From a checkpoint of a small transformer trained on Wikipedia: 2913 steps.
Each number is 50 + 15 x the weight over its row's rms, rounded and kept within 0 to 99. Layers, rows and columns count from 0. The size before them is the row's rms in percent of the matrix's.

# layer 12 MLP gate, 1024x384, rms 0.0478, rows 1007-1021, columns 0-95
096:61 27 30 40 39 45 30 61 47 40 44 79 41 69 54 46 22 48 48 53 50 24 37 66 46 76 56 35 45 54 55 43 73 88 48 54 41 52 57 61 43 42 43 58 55 35 20 26 74 61 77 89 21 61 63 94 57 68 65 49 29 64 29 37 68 55 49 53 36 53 45 51 60 29 50 65 29 48 44 41 25 41 61 21 47 22 66 66 77 26 34 29 41 33 59 55
093:60 61 66 56 55 45 57 68 51 45 59 69 52 52 56 64 29 57 27 58 63 73 57 56 39 52 65 34 45 40 43 40 18 56 57 22 39 62 36 51 60 78 49 22 54 73 48 35 48 22 29 73 48 68 50 41 59 49 58 52 28 57 56 66 41 51 56 59 35 53 30 42 46 61 91 38 53 67 30 46 60 50 42 31 54 52 53 36 28 66 58 53 53 33 52 49
102:31 46 38 56 83 99 47 42 76 61 55 49 38 66 50 59 75 42 51 42 74 39 54 58 45 67 49 68 50 35 60 34 52 35 72 30 46 67 30 32 62 36 35 41 39 66 57 57 54 44 74 66 44 40 58 36 56 58 48 51 55 37 64 80 11 34 24 63 43 34 53 46 37 40 44 47 75 56 36 35 42 43 62 38 66 15 47 41 48 79 40 46 53 49 67 49
102:39 57 76 53 34 67 43 38 59 67 41 28 69 52 81 52 32 74 56 20 70 75 51 66 30 66 63 72 57 68 58 48 58 70 65 18 54 34 65 20 57 51 65 36 20 50 64 32 27 38 49 80 65 48 47 35 97 74 44 37 26 29 43 68 55 49 50 34 27 42 18 46 57 37 58 47 55 56 63 62 52 48 46 48 35 59 45 57 58 74 47 36 58 62 50 33
093:06 52 53 63 38 34 57 48 43 80 68 71 58 29 51 54 42 76 00 44 42 45 60 63 65 39 51 69 25 29 39 28 34 35 53 50 54 69 24 39 45 52 32 63 64 33 63 48 76 52 68 84 31 59 52 48 49 20 42 61 26 70 60 68 23 41 47 00 61 49 29 80 42 51 43 46 39 36 71 46 47 42 38 57 24 50 49 68 32 56 59 54 54 47 53 27
102:22 35 37 44 63 56 22 50 74 55 48 63 57 61 42 57 77 58 61 25 90 61 63 21 74 55 46 53 35 50 70 62 68 43 54 39 40 74 61 71 66 41 39 55 43 57 80 32 38 58 67 54 46 55 20 44 34 74 48 21 32 53 27 44 45 41 57 24 18 41 51 29 42 53 66 39 56 34 52 43 43 62 47 42 49 65 61 47 43 52 76 28 46 31 57 54
103:31 29 22 32 51 53 68 43 64 47 40 56 62 64 56 32 66 56 41 45 71 34 31 72 35 49 55 53 36 18 45 32 64 43 53 46 63 58 32 49 65 61 37 55 49 58 34 55 58 83 44 67 36 47 20 47 56 64 37 42 43 61 31 44 45 30 46 52 52 51 41 34 44 52 38 47 76 36 49 71 59 31 78 58 46 53 33 46 98 54 53 29 35 37 61 48
106:74 31 50 45 72 54 86 53 67 42 50 47 51 59 44 66 27 38 47 42 51 50 45 51 39 29 42 57 51 84 87 38 52 69 59 33 16 54 21 83 55 50 50 69 62 29 26 37 69 17 41 59 35 38 51 36 62 61 40 72 31 61 59 48 34 44 28 44 55 50 70 29 31 33 67 68 48 57 61 37 24 57 68 55 35 39 60 53 71 68 47 55 22 43 54 49
105:57 48 73 54 60 54 61 42 62 56 52 30 48 62 61 61 58 52 57 57 58 29 61 28 51 44 21 47 36 60 58 58 81 64 99 76 36 47 39 56 58 45 55 45 23 19 72 37 70 62 27 62 78 49 47 44 57 36 36 72 54 69 41 37 34 38 60 61 34 34 45 42 65 56 40 53 61 59 70 56 43 36 43 59 58 32 40 52 62 52 85 36 19 52 39 86
106:56 53 38 74 46 31 56 37 63 43 49 66 63 24 55 52 46 50 43 23 44 48 64 34 30 44 56 11 23 48 66 96 53 65 50 62 60 56 31 21 44 37 47 50 56 70 33 31 32 61 63 48 68 31 55 30 59 48 57 65 43 38 46 48 65 44 31 61 33 45 33 42 40 34 53 81 49 51 31 40 35 40 63 42 48 59 32 87 67 31 49 51 41 59 63 65
099:44 74 44 43 47 41 14 62 52 47 51 59 52 45 60 41 45 49 30 48 24 60 43 57 70 38 40 19 61 27 44 50 67 72 44 33 79 72 55 62 34 55 03 74 36 33 32 45 80 84 46 37 54 33 20 61 55 27 59 40 72 38 54 44 50 61 61 49 39 44 67 38 57 69 59 75 51 61 39 74 53 51 36 44 39 61 12 61 08 65 64 23 55 49 61 61
101:70 65 37 61 42 23 78 63 40 67 36 47 67 50 41 99 57 33 59 59 26 55 37 55 39 58 62 23 53 51 36 41 44 27 40 65 39 67 46 43 38 46 28 67 41 67 37 49 37 57 30 46 75 33 18 70 57 44 71 60 26 54 50 64 51 22 72 64 67 47 48 53 45 58 46 63 68 41 21 51 61 60 61 70 40 34 39 78 28 82 17 54 51 37 33 63
107:49 49 69 64 55 58 48 43 48 43 61 39 36 57 40 13 40 48 46 66 71 48 28 73 56 59 42 54 68 21 36 24 31 85 44 57 46 52 51 51 48 47 41 42 54 47 58 52 54 81 52 63 68 49 47 36 43 61 35 18 72 50 57 62 32 60 56 38 45 44 51 35 45 57 54 67 50 37 41 87 66 47 44 75 33 58 53 58 40 49 96 63 81 38 32 53
099:37 67 35 52 53 56 61 51 47 77 43 66 54 78 32 48 54 48 40 47 73 28 52 67 62 54 27 47 42 48 32 59 57 36 45 45 61 32 75 55 77 64 38 47 64 70 27 74 35 64 61 38 44 35 41 30 29 79 61 47 21 21 53 47 55 53 48 54 53 48 46 38 37 72 57 55 57 29 41 57 56 67 34 40 41 30 62 56 39 57 62 43 37 63 34 65
099:46 54 46 81 20 32 47 38 44 54 29 48 81 77 55 57 66 67 64 64 11 43 21 77 50 47 74 38 30 79 63 45 56 40 38 83 48 53 53 50 50 39 36 60 74 36 53 58 72 55 59 51 40 43 33 62 43 53 61 64 47 52 41 43 76 41 68 46 61 21 74 51 28 42 62 48 48 46 47 27 66 57 74 30 59 72 30 52 54 47 57 69 32 45 74 42